Each number is 128 + 24 x the weight over the matrix's rms, rounded and kept within 0 to 255. Layers, rows and columns count from 0. Numbers have three digits each.

# down: layer 5 MLP down (transposed), 704x256, rms 0.0739, rows 286-405, columns 128-159
# gate: layer 5 MLP gate, 704x256, rms 0.0786, rows 287-406, columns 128-159
# up: layer 5 MLP up, 704x256, rms 0.0745, rows 287-406, columns 128-159
down286:124165105131125135111089125090132121109151126158160142128132123119143122138138071165157125142079
gate287:096127132120131106176146133104158095137140096098137139122162156098159122130115142134132131116145
up287:149114129160131097116134130114106099147146181133102132151044126145136132167137116107126123080164
down287:168138146107118165115105111130093152130111103154142131147144141101141119144110167095158127174148
gate288:124115128159123140110137154137149102113060145137114122148124107114131129188110123095075145106122
up288:101136127109122090104154103145115126099114140133155098122138128103144150133132103124117153143144
down288:096144141134131120158144090156131160141218135131119127147127128127160108105122151133135139135137
gate289:119126144126140128120148147128130150134124162141150150109110133157108142139162157172117134109119
up289:112128143117149126119144090133137159104109157103189142154099142112124102145131091118130123128115
down289:139116120149131103135109131121132121135180142144093139148091135085095169146110155102109152152119
gate290:169125148122120116150131123103154131124128124087123117122120144109077139110109104072126103143135
up290:114167129110107117112106131171162133126096101178121117103141114098167162078118088099137133175112
down290:109092155153105162148149128096119097182100127142166178140136115118111104119086119157179101105119
gate291:090136160140133138182118107150104126118140110129133133145085114117149150132145129092147115131133
up291:114116141138129152096110112136112139154124152153124121159128119123112097067136108143085129136161
down291:116149128122174145135131133150091132089037120122123136163121191149130094132123145157124167108115
gate292:173088142087055186084158154133162177158117095078126116165161069152137145139176172119090148154175
up292:102108159109116114106088075131130125120109140129099158102132178116141117097121107094152127136122
down292:135110178125137132134106122158152142104185155156110137119096165096104134100131135120116129088178
gate293:096146138101093098066120113109079151112154137160137082157088186154118123097118152119071139117075
up293:135106126098146132114110105127143144087156114168131130177145078098132133131108122123156114087143
down293:158170149153128119118144121112146107168169128133103153111114118108128182102128148138170113102149
gate294:138139162101156119120154109145109131127185145118148141108152125090143131104115161098113125155127
up294:105159122131091161144135134180114120161128144114070145149139153150109103065135119129140132092136
down294:122127130176098169162116144167108145123072159153141108153161097155086138086154136194135154143131
gate295:110119132158107120096099131154138125129128119113100133122129116100146119107094171118163124124134
up295:101137130127153159110113117140112104115170164116120121133140157116111098147133117193098113076112
down295:140113145136148132137096163132172085179144138162133130146101125130119111128121092107128134125147
gate296:100091147099109102128090113092171126126142178172107139167154157151114150118139204085191088138119
up296:107136159108151158097095110140131181164129143115152116164120109106091153157147144117110156102110
down296:105128141136127080115156141120138118186098144154106131149097169180091086148134152135151152139139
gate297:128101144131157143129141083095145168131148125124096167134137103107111109155118140125153103102123
up297:112155087139149096108105141167132127135117127099132095135152163169170110133122160144133117094099
down297:141092132087116070137172166173117162117126103130110141146183078123153075141058130125149105150142
gate298:113147138157130127090159120136103126110097124159137116128167120109138148107143145112130118109113
up298:152123153143184074144104142091158131119148129149108158077144146125138138147108127128124123116130
down298:103153163120109134104132136148130096122176125134090105153086111136111121080151152157173114152150
gate299:146083179136124135130189177114133121117132149111121117106099134128150111135117139075116145140131
up299:147145142187111165056166108083100160176146141092200119108110153146155168102106103137126096093146
down299:133125137170092100117172109099091103102118134150160122108102091148168142154162143040137161104144
gate300:107124135083152124134119142141134147108127114113141154103120117107130152116124159162145133159167
up300:144130117128122130166141129122151110143114120140115077150159104117120117155123139139120085107129
down300:110116103159156111143126148134124124119088102157145095128175120108178132127128128122149123100103
gate301:116116146137108129117114117114144136120112114132151106125129131100146079125098153090149104115104
up301:101142104156111135132167124119149166123107111081085160096174139082116150125104111083164106145126
down301:120125135121106125158117128137126076134101126165084153100129167153080123143177131131088193146130
gate302:120131100158102161131159136109150167131095141085146138124125125143155124118135091111114138107142
up302:085140092102175141103096115126103089101110137151065108100155128105145073111092154128123166160125
down302:170134156184128136136095120140130117164106114119113124153111108123140181105175145107148129110125
gate303:142135158089175114129106136126134130102151144110149111147068088119107147126186132123126125136123
up303:114111150143099119083112137100128136126153111142144163135149153114150134142121126133161121105107
down303:104076121105133154127080102097145142142102144132167117130140122085110127108115120141129111160122
gate304:145129109141090111101148144165103110096153080104110143135099129101118106169152121130140103112136
up304:135110126126087120124098107112179170107150121110117124154189137161118095159125142157125117167094
down304:133124138090144137096105139138120154086067112130151090100154141121099132135158112165159132156154
gate305:155122102120153160147123139103138108120109152117117143172168129133158122113114128080170081133108
up305:129146139149157105105114112151104142136117140163183075141076118135154153124135157118118119135145
down305:139099138157145194143145111166121157111111146143113141107136121149150130105128156152161120127129
gate306:146144177107095114130118068138101119127099122122129079114126130095114123103113144100097174140123
up306:127116157183160117121127166072131146066116121098108145125096123070127158131128114082115130128120
down306:167158097115122101102147088149081156152147139140129096084129137101096099107110087118066125129132
gate307:099136101105132116157155148146138140148117098108114129166137144126093128117105103130117174169143
up307:168156108141085100127120111135114158141133108136140151150160100128133159140122123125104095137134
down307:157140104128152121113114157145125158089137158110131168160118116128097105106147074124110140151169
gate308:161162169115095128136129147157098132135128101117150129134114126139105118128156150140086106158141
up308:138076107144160094123113127135123149106147184102131141081105144148158114138151117159105103129172
down308:176154128170148111103128097142104122081135117143153108124110136127119116116121070110110137113159
gate309:126145161105121201072122172124132168132121171130127085100112175160159136102139123127113098153125
up309:106146144120169129092111078114117110156128131134128131187131138094148127100063148073141148133140
down309:146126095113143164103129164109118189120100106158128121137105161143134141154109122177132168112106
gate310:140131124073105182142103123151171145134160121112112138141127123118124138117149155181128166157125
up310:150102162187145118124170120131137140176107115125090133139155123101132136143115130158174152129106
down310:067105148129125156122127128133122143127168154121112113139075154116137143145123147147144093114119
gate311:127144138118129131131097165148125121137169114113134103167117112140144137151140118141124123132135
up311:114130118146147156120161164118124104131120121102164122092117164173125138121140118140147099132113
down311:116107159131132121135156160146136181132116116132143118112140128111150080108117132158114123048088
gate312:112109143152121111106145138163118152128127110114125137117144110130118108121118108133119144121158
up312:149123147185157092095129130121114124118129134102173144096107093126148113145152104145175156131093
down312:176128166096119144134135135147127105154098106154109135157122162145166100117141156112104105136099
gate313:152100177116145143143126136103133142129141112124133100118112153150120174144125136138127159090136
up313:121116129095129151144113169120165144141136100137156127117118117134154157126143115119154117115092
down313:148159105079141152123104178139159144151108090109137138171114087112133143121179139095137125149157
gate314:149113140120130108074111092127176148112107142134106193140119134098125134161153127142151126175106
up314:158094157097143144137127138095164139145145137135137111098116130143144138159129168106145107096162
down314:119134067084135121160144157146133129119129138119123132089125110150150108151127099102133124122164
gate315:096125115131151126101153114126117120152131112118112113129102092130124127178074159154161069171107
up315:156094069141125147110118090143136116160146162135123136149126108121132095143092142134138131128129
down315:168086105160107122107093104140122115145078141171101121159081137143091137149138161137119168142080
gate316:114122126142159156115116178159101127097123134167105116140107100140160143129154140164104125104152
up316:114140133133099104184090125092145148101136097117140088075131098130127116145186136150088140112165
down316:131145105083156126154112128119125167115034103153144125095126110142151143095135139101141111093119
gate317:139150119115130097139153106129118098155136109106092080189112128118134139134188141089110148123134
up317:126118124107096176123108120119127148092141123164114111133118129125120121172106137144136148112134
down317:146087134144132105114127107139160144060131101084100149131121149137114107124110100115122150098115
gate318:143141094118181162112158124100132127138144126173143112152139121154155093117156185156131102121123
up318:124131149157092128168176071117111132091126137169116122133127125143129096105109116077079104128127
down318:119140103148162137124120145134148118117085112156125126104155138115117162123148148138095101137110
gate319:131125102113163149171109143107153101094166088141144105069079164119149121133111157097130093086123
up319:101072132121076115100139110141161097168145122110147172160183156104129151148126135130095150103145
down319:174151101152136083162169093087122113157203142153159109110121113145124135095076091142151124140159
gate320:142129155100146136101134127138152176166130145146113157198095179137168139087154134141133117137114
up320:136156128109122163137112176137110137145161110119148120155148122137109123122097143093164132130108
down320:119113135126143106103111193144106185111139115137124148134104178083138113118127119119128114134114
gate321:100125137066161098107117144160088171130113140106151115134134110111127126139132122153134129149153
up321:129152091098184131150151113119104161158138118122101155128065090134078153101135105120095143129139
down321:123107129138142163171129129124124096113193123060133137117101118137104151152153134127133143132101
gate322:155151136117123166117127108140092105081111106166118109140153138128108157118118123100148123146127
up322:130140115113080145116125099146139111151108109136105096127113157111099101084113125108124116164121
down322:154122098104147143124137096139139150149134122140098113126150100130134127124105097115127123160155
gate323:161145165137147148137126140120131119122153180143200110170092151133157131090138133163126090133129
up323:131112094098113133131147141050097123086135117117122139126134125121112154186102128126119134153091
down323:100115116090140152082120120105098132113139107118153114147150103187105111116104080125104162173150
gate324:134149147088169139101129115140079103116135095108118081139065153134112168117160152115126139122148
up324:151125130168168141160087137139112113139115106151072125156120147142146146149169121167108153126152
down324:071116159185119183159115100131137122118075133166112165172169141106114107135124089129146159150151
gate325:108129076111131114139129189141135124101129152159144146141108175174107094125141125143119095142129
up325:102136130128104070109123174109147123121119137139128125138111134141104137135113088127151147125125
down325:068127047112123119162154153129105168109093127125105138116084171172120102120137156148103144143138
gate326:185143163131140135126144147096129133127144109137151125115141100112105149115172168105128122090106
up326:153138134164105093139131140145105110132141137118122119119122158142157128090131134113121088158145
down326:125108125137104105140158117110133135102163121117115105147136117150140173099089066150139157067159
gate327:116144085094169166133110157145104110104113098094134132135126086093151088149075148113180141171142
up327:132151124098131099177124092130134107113104098181105109123117168091149055128154144144123162136153
down327:160145135112113119124153110156095159088129124104132117166112147141112112089117166151169135148100
gate328:102143146058143132143127130151141088112156143135118129127059147119126145104186124137124123113150
up328:142142130109118093137165141132122126106150115143110142082151107137083134140119118159163165070090
down328:145128125143112134061146123120136150128162072126101151111158086128167144116108150132180157092097
gate329:104129107130121148122165138130152126125132148184108097188119090136096126106138129109108120133154
up329:149115139113116121143134118154099134129126148105135129091128100128117083145132136130157144129166
down329:156160177150140141164136132114090089150166152160119128141119113140090151154150159118111094112168
gate330:163151096138078125097096142117133164145139130090142177159116126153136160141146172109130082134124
up330:124160134101110150102123131109142116120099104146135138106097116115139082133103136102091127158124
down330:159119143163148136099153149154110105170139137082083098147093150100075095114211149115106121128116
gate331:081121127127126131104066134141124173180081158121121129156099156132136138126132174135087121134177
up331:123139142154119151129097172111085163121120113132163129143133098157123145134172167113088133095139
down331:126154118083169121087151129166118067121090080132114098146113136145123125130092150113126162108111
gate332:115106122093149152118141132119121127123145151161124122149075118134124122105159125147162116126090
up332:126130156103173159129160143112170079145139130150133141150105137146143104131094090094145115154100
down332:113052143132134087119105130120080146131162139107121131134095105106138122120126119163114120072142
gate333:120100143089139132151132120094122115125120136133114098092148147130099164164160133134151164106153
up333:088156163130130125151131094154117137117139166132177110130110137105130137093105106109097200145097
down333:150120117137099145083135146117116133159155128152129127115156151131147124151112087151095093087157
gate334:154132126113123156104142126095128122122088123119118112128085100142090145096120143091124138132106
up334:125080125114138091140113122146143093113101111078151188119140117140173124087160164122148089109128
down334:095142174138143119122143149142138112151150081117095155123145119113111121119126164120182100117139
gate335:101087168134166160160166182115162132115112148131088167173181099121161082113126146158122127132107
up335:153158147105139128129145155136125132101154087088150100116126152149116143123135152110087149083091
down335:201106098155139103171119145094112157088084100177112140146119129118120123125166135095110099087119
gate336:124124108136115087108147160111144145112122095118142153088152106100113088153125079116123122161123
up336:112132120130130103158127098130140154122156142100135129087135176145139115158134130119116106161143
down336:137120113091146149135145091134098116158091156147137098135124084097176121127128105173133176120124
gate337:148167181128104146078107129153123112134126140175168157112142154131163127077146141142123147121146
up337:141134146188120152143103134113170137150158122138095180135120082137159123114113137162122137116140
down337:137122176136088115093138117127138147121110134122143124165110130132155155129142097142088119129150
gate338:121113110053150105127130167127130084131134125138108129140139123144172139092165150129056109112103
up338:167145115160124145138116123115146103153107144085096082134108122199130141111107121176138117135144
down338:130145134171135119069120128094172132114167092137124104145102144126095101124100104118163143160127
gate339:136162171120129096099093137136131119130144151173157086106089112165097125144129120110079117121162
up339:110107140092120109150127112143123116122129112122139130080085131075086162104107126136101169131132
down339:129128140109146178134100097161120114131143115134093146079072115132121120150085112099136123133131
gate340:204159155119155136116120122130111116144140158125112127125116116140141177065202164139115107142118
up340:117122125179122150108147127132171150148158128137149118116124124177160130154112062103171170128090
down340:124106128140086092155125100117112151086154124135124128133153121118113135118165186128167130118136
gate341:125150137114150123126157175140134161106109106107098092135144173129112131132110130106079122100139
up341:148130124115120133145108128150132103119138139119105118103114123133142153154108130148146122140113
down341:150146119109097146144076154143114120130190136130141147103135161120143156123122129140107152120144
gate342:136112162098078125090126083131118141168138141154158131094112184141131162120104113138130127101109
up342:129192108110121099169149120121108115111128139149103159146091108135105122091133148161148120108146
down342:130102135176136111137106108116171109119156138130111166127072136109110146168127144158147112122134
gate343:154165145133132086123176113060150113113146139095128139113118128141145105133132119066136118114145
up343:092080120104180147130110118133163125156142115130100125092129089150144102101117074111154162091119
down343:117104137121161115123141141137143150114070098085131085136122136118159133111143156166136126149132
gate344:103148139142144175109127101099131138094138159144113121161124139109137103116158145148108111097110
up344:143146088122131126105105120121163121097103103147086095128156118168147137137121159121127103107147
down344:143137083148097107159174120158108129130179152124104135132124141140095150128111128139079107118131
gate345:147164132152122150115111153127154102108122155132133132135122153121080129096149115116129101125126
up345:101136137158163138108135104171135150141131135082150124111151154137091079134116187112165130098137
down345:166090127141156128150095137140156130132079132100099150155082137140122130134141127122136113130124
gate346:108100095143147135136171105090143147122115128143123121134128148109134100140128107142089176108115
up346:119114131150126132139104118158118156164123110141107129121137125126114172118094123137114134135069
down346:138138131095128146151166126150146164130079118119125087122136120133114104095116143134125110133119
gate347:114106167113162167128159135133158133160144122126149133164105120106109161114099138085130140166112
up347:129140156142108131097169153139180127123146159151120123090168099106099119131102132155149072107164
down347:147149164129107099106133130104123134120157157118088095085154095131124104153134148136119122139152
gate348:168109152155147138133096139144138136130137136147132087103177165165127101144111121176125127126105
up348:136137152077155119131111098117115070153131070131146113132169119154139171126138098160105160161167
down348:134122100160131167140113118159135152142152119122156130139138135134132106148111122145127188121123
gate349:124103146152146107101113126148131121137122149113110156149097147111177151116161165130142105121124
up349:153101121134151128118145108144154089163098130127127126125139071104136122116136147094197125122119
down349:159130116118166140115156166106107145122142152155095140154064131150179163126114158132131114128108
gate350:134113131158127145103141102164149135133135147130116105148094154139128120129135159108142167159129
up350:151159091142134147149137134134127143110128104121173138097151105137182108135160097098148118101085
down350:128162143129165145164119147129122124142049105176121132120163157121133156129169110109130103130151
gate351:159140104127103129153145125084093144123125153190112108134126141115128106098156151111108065103118
up351:088141143132111138104121124121140098150122160158108112157122136110142118136146100166144139118118
down351:136119049096094136146123121165107133104162155134148111110113127130129109127122108101163174154137
gate352:109103121175182136128156165126116121113117134120147152173145092076115169120114147108139136140104
up352:118147115148118134139164138133111105131117126094120088129137175171134098144131114141114147141128
down352:064112139170151105136083095145134125130178118153156146093126152123143095124129144118098128081111
gate353:144101125120130187141150122162148182136123115139134123167074101142152108085171106100169134146125
up353:135114158090090096130108124136124137152133181115105160081104104131127122150146162130164127137119
down353:154136129144141143108102159168101169121078099149114116121114079156114129105128157138141161119157
gate354:143197136137158100117171128164130103098116126201114110124116157136116103074126163089095107138150
up354:103117118144102104112079102151201150121115097104181108156117148144173117126144115160161098115104
down354:109138155159134100136104144146131147132169172134155116106145135124137153107139073133119108122116
gate355:090117206158147135114130121064137129149109135097125104141136115093162133163109125120147171160140
up355:167111125123116099136115123159164129126115157109094117108174117104102164122123095117115122088112
down355:151115118108160121088150126142082135158169115144126120111118110163141097106095141093163085143103
gate356:132115140134171150120119123167099099166101116136118123132120115161132135098128167143139163174118
up356:105146098128158109097138160096157133123110140131139138115154143127118127158120088132087150162130
down356:150111133151099123131174104140107128113149067109163182151123132150122155115136108111127107131146
gate357:139137137180127119169112143115140140130127178139146140125108164127092135141103098088150115143130
up357:128125117135130135132156126109138145134134140153141124105141121139124169104151120165092122038115
down357:131116138105101135118100114120171078150134159110137110114128094123154124112072129140124171123136
gate358:137183124159096156087123138122126081126132168109140117132104118138094115078139155093134127136131
up358:124153108106118107126096149120139100095119086139135117135127171114125144186129150110170076160124
down358:133138119134124138083125144119119085151096113134112145098095122104102135153130134125142159130076
gate359:116102169147135119111143150050101153075152146140125114116130139141123144127127119119106108137163
up359:115138113090105123134122157127069149123104179137122127137152166131066117151134110140093111109122
down359:212164121094129140108156137141133160129175113167143121119143066140122126151093098160156095139146
gate360:129112143137133107115118192117133153124108126161128088152117150163122085161093125116113137137137
up360:143132136096145113086141087165096166116169118124125077137137163147098146123120171117102116125120
down360:141160094095125138078117123104153119132100142129119158105084166138148100113109165107148127139160
gate361:094172130134146116100137130124155183119142139130126083118082112141118102113140142110128161130108
up361:121131122118106180115126109124143139141111131096121129122132132140146135116166122124103147137144
down361:126100122120115102118095107133146104112100122098108126157094130137162142158117165162137150128113
gate362:138108136112119140118074132114117131120129115081121120115100116116104173163151182140119100111124
up362:137111108130110126137140136121109100090115091110123090143098131099071105167100098146090128082164
down362:107112153126168153151114122137136106127106142129163104141109110077132090119128130133139153115150
gate363:126126168104162115127107181104150145103135095105126127141090153088161178146121147119096150183139
up363:168127130181129142158126135107098148125105141103148156128097101143113100104180104145119136140159
down363:092158115140169132105135121123093146126037148154121093179112159124103068135124122116127145118129
gate364:153145130094115142115153115119139126129122129137080101155141151084090114124110126127096094138186
up364:130135122110156103141095120106087124114133127142107140152191123165088152134154158170144101168120
down364:100159142118132106129138110120094165155073114152108128156157126117100120099168117136155168128102
gate365:139148113108117167100118124121147126149119131112108102088130092114114105154136083109115105082145
up365:158185140169073135167141202125125126176147115148133102127149142140081119121158146162135101075103
down365:110092163167166131105094094121106137123098180070100117112133088068129153137129106128136129103135
gate366:103155132120136118127128101144132128123128140100109101146100127103156170149145126115090126143102
up366:138120165157139103153132150117133107155123134135142099140121144100103153092142098147100140137164
down366:126111139151103120132127103096075165116096126135143164075114090120143116146107139167168110128100
gate367:130138153137114127127097133149167143156143120130117145170079147146069125143102146102131129078097
up367:107142161167132075186063129150109107114148171124143120136126095114115109162149128154105106165131
down367:174192124081093103119142140093111157157148096135136146144145121123119127141125125107109137115143
gate368:196109182153116127128070130115121116119146140118183160127118145129143129107134118131153136111151
up368:129116112114167160072148135181128112149138162098108166092125118113133117134124122135105079155121
down368:165114128144114135136087125126094130145149129093108126133116115113141090088117109099156139154139
gate369:126076157102112127126158110103135130107130120138135131115062089117133108138161105150139156124125
up369:117130116127109114166136143091145153147103169134148147130159147139076134088156137113110135139134
down369:098154109125099149123142082102109151164162145127146138177143113115129153158145107125107149116133
gate370:114104142127113111136098167156130149109170142175129127129150126145122104118095152109147121154138
up370:171120113121129183122096123141093110157116130138156134128157127184169112105128159083120087167129
down370:107104093112141159145137105125137130131077121157109126107145122163142137136161089159127117121135
gate371:149093132108152146179123097131061104139130127100097154111131174155174101139137218094108102149141
up371:121088144147120097137142163110152143094128105122118148113169125133145160148154104099116137114135
down371:121088135134154128167138125077115135146205181142152121134129160150171149160119135114118119141146
gate372:105139167126113123147138127150111117142089132114124080124168132136099167132122130070121146175164
up372:109112144116134122137163132104109127098133111128087126086122160118104157133143124136130152135129
down372:156135186167129115095156132150139138131186124132142176120093125151127141128084139154135114140143
gate373:145098144137138092117128145141135156079179119160116138139173112109125114076149153121143099147127
up373:156117096135115134162158140106110134146119080085145168128101118171105088147151138095145112133100
down373:175094115153148170136152133146081151157121148131134121137117107152102117156135118111144126140130
gate374:152123159082141142127137147114173110113132118113095126153149100099154126140155163184166120093148
up374:116112150113101154183115140111139129132150118116135170103127110114098113129142121126131137038154
down374:160095172132143157124105140120128109098142120051099121141133142105173159133153144185167088103121
gate375:170087189123118156103125141120161113130143169166165107120142154098111177129116123109129123096153
up375:118152124112159100097106085102120165163159118112127104110088157156101154080109173178164137165083
down375:158158154140098150099058125114150131139130108122117145119118191128157148116130149125119130109159
gate376:107149133152180162126154153112127125161138143130134119127126149147139115099114189143125124156127
up376:134103122126125149140129164143142188150170120123157137125131086153124149140097157156158129114149
down376:133100117142123161132112130167131166132090125170054102079147126076146073129100135106130140118164
gate377:104107138136122110114135093141153107154105064111108075146146130151115163126107144104140129101116
up377:160176117102079145145132162116125122122167124165150122143108148099126169156118118141149108101111
down377:099114133088084148137099122164111139139176106118109156130132153134167121161112105139098137156142
gate378:134129168137104107109172148142127142150117075133124120101105073099111112121096134091147103134091
up378:134127136136107166142165122086134096117125111122088116142146146195124134117120114077162115148110
down378:156120102163125119128128143175153170156116100099077127119142055159122134122111141125125178105150
gate379:168149145080146110055132161154102138124122096167152102121107131098104125109107150142086111175124
up379:101093115149127168143089087111091117116152170091083116138086117105148153125125099125122143134119
down379:132122113143109130094132132161125135159140109156108098115085114138097166132137135130140151167137
gate380:100138138107135137100134145141105175159114109116164100137119114088094128153100145099148086184092
up380:127116103152114094087117166138184081164177118111118117148137125074154110110097096142132169087109
down380:123153127165126136106116142123139158100133128117129116102093097115097159154133101120162137164109
gate381:122118132072121154134142159072111132135150088115137159135100146159118143122181139106143139125118
up381:130146151120154115141103085154159168131121120130158131119150112158125142113157146116138108137130
down381:110100128145121140117111174110136116129104141154145130104137130156127128139155146111130138123140
gate382:143092147076178155179125114133110142136108176127117075166140138121152129130129139095097115101129
up382:132081108132153095117086135147132069106078127130133122102134097116113169130119121135100127132128
down382:086152142167153176084086100126176129092109152104094142087103094090105145102099126152133132150145
gate383:099140133085140138148082171118145111126108071106195115118117134138096166109093174125160150129132
up383:151166100096132115120078127174132116132164110091117118127114145113083153112151099132075091092115
down383:105159133103126094099125148112082173128190124093138129120135156117118135107156180130108151115115
gate384:140141141143114136105126071131095151096127135122119089140142150112123137158121143137098083152138
up384:179090144126153162144064163105135133110149131137143159139121152107113140101126116125130141116114
down384:123127146135085094135171102124172096118124171145122127130155125146148064133122125145122141133092
gate385:104141177122135158102116118122171117153132121136115122130175125139126096118142146149118102144110
up385:143103132128122122155122160109092110138097100103128122131157154116139115163118167107131135141147
down385:123130129148133148101080094095117109175169135117128163116147154081133130117093164157115126130072
gate386:188154138166156149111167178125125151126136131142114147122148121156088136189139174069135094123132
up386:128179159133071127133169131127133143170145133120090194128150140126122098114136141104126135116131
down386:123135098137100083154132073159106131133169142121080157135094112095090159149141126106143147151136
gate387:096138148093113145115137082147097121152139131126120106103115137129081125146080103088125091126127
up387:142133088136123132138128147145115101131142093097047129132117120129144132117159094162112164180113
down387:092137144126137118119092111171062139083115137110134156133127144153124137138126111122118111144123
gate388:134140126144166159134154142084109170086112108132097148156144127124140131132173140128109096141099
up388:142133142143147120118145135153132146147149106167092104158117129112128139112093186134172124133103
down388:128072139129144075141154130122105122102120119119132120113086118155135124140159124132096119135128
gate389:093114097125162145149133138105101132147142110138123152164100132111136157121133118122139124064102
up389:129115100089155125108151107152136136136102120115149145135131115124098145108139140109130116098117
down389:116118089124148159145134128143137122126070134134112142112150131107157161126131121111152136116063
gate390:160120135117130106126122102104134147128136107107144116139113153092128157137160106088093171112112
up390:079123080157169113104124139131157097100140148120109095116106118145118088169107090094101136110120
down390:102110119098122140150135123135098144153135135133134167126172133106107145115130124112123137122102
gate391:151117101099102098136191137154101116108141119115114144104123159143131106139110109124111121118197
up391:106134085115155156136105120111114106117126086120085106116151144143107072154113100076118152110139
down391:134111147136119126112078131086092204139068140166126111114104115169099159109154138178175135132102
gate392:094127105157107135107148148155123111132094128111111158112174114103158145154101156083111116117145
up392:158130143164129069132136126147142110153142144154116130106140119140115129104110141100122129121110
down392:125096120104179095127128147155104120148161128130117111145111108102101157129136135134144121115100
gate393:134084136123160110089171180124085104118122111122159144135118150135139127158174176102122099152148
up393:134144128165150174140131150142120099129068120111110153122135099125128119137158140176161129117124
down393:135119123130140180158124123118147106121098130128122177168129114136125122123130123155187141109150
gate394:155150140136123123120135137114110150122122113140112106157084151121162082100120155080141141139139
up394:149118097134122141130154152085143119150119120155162079132125125149137145109139094107104135119154
down394:114164148110120101083138131120130138120104138161114084078117094143089107110172124110141168165144
gate395:106140155096139179090146123152130119092108146146128116178129150104167114157035140123118130145165
up395:158167139103136096130179158136134074119106149166106129135114146142131111075105106125126128118152
down395:117164092097139133133103119136165119139116102145085122135124182162156105127110115154137134133102
gate396:131060106097134119113125141082126112158106098156160085127167178135172099121100119146094120165143
up396:168125114155133147118125127115083125100143125130109131122142122138160129130124087139128112146131
down396:136108109131135133120103089148095139141070092109114138119143140128100114099109116179139143121135
gate397:099160101128150104131128122145087119170132100119088104113071094161150173141084175098098134166142
up397:080096121083133166134179162117153090124133123159115144145138127099185079129175115117127144138151
down397:100146102111112120123114106167132136181095137127103122137130152187131183194123114142109097128143
gate398:073113130119149157062109101097111198146100105078140144112161151123151116155145173170121107143145
up398:121110145133158138144138170139084130162143130168138121132104133093120156140158106137114152149133
down398:140139120146123107117138112117142089146108131107116092075142134143106108128129165101168092135113
gate399:111125187125136175091150128157149157126109109104136139145133136086127137106139100145148078130131
up399:099172113184122126139131104094119126129168144148118121127103142126143130106119075098133137138142
down399:147132148130127145116089130137066143148118125113161112167125103091099133164128101149171102146128
gate400:104114130139143130149106149144140088106147117141123135147132131106166110132148166156147144105142
up400:106127142133155133116130150132125123142136075095101136153103109139121129143117141139131126129133
down400:145157118125131152123179109106126142130140103132122118126091133115177120126131130094113130126153
gate401:132114126112142146122127091159141144106129132106138109162144161090111138111099182118126130174143
up401:129141084123095114099133152122142140113140083106101132138093084154114103163125128184174145142108
down401:138073134167066118120155113121110131128140085139125154124126128135089136102159149120138149101107
gate402:136131130138122115142102166090103128109141128080120139138124114138145120129120112113097120116153
up402:128121091127161112101139121113151143127095143107161174140116096147176132127117137139114066110169
down402:155123112142129148130147185150079080101063117122114153133109091091146097131132147122121131107145
gate403:175162148108145107126194110117144102137115153159147141178117118094127128115155126090114112131155
up403:148065110106126093127155102145126148086102118124161105141144091117125105109093115106138128091163
down403:101141108121131097089136129132138152145145097145135140120143133131141158124149110146134125124133
gate404:113127136123120147162150170094148138134116128136112137121148119164131116134165142087112145147152
up404:111162115105143126113107142141094091130100135182190120087149101114154084095163102168131113140149
down404:111112126117162133115122151115155108138173127196074104122125100095177176126112105090142175174137
gate405:113113139126185102112139114074132117156128127100130144152052167081153148162123109142121107162135
up405:153158142113121101115134127120111098123134091076106135137136173127132139108100086086116139105131
down405:140132114130087150118123108148158097141109130138116112103109133117139073117076143096107165121134
gate406:144155137132186149159138141102120109101119145171106147133131116096132161118155131142150061149122
up406:159179119170110112116145096113106129125129111142090093140119132129097111141142100111134117134147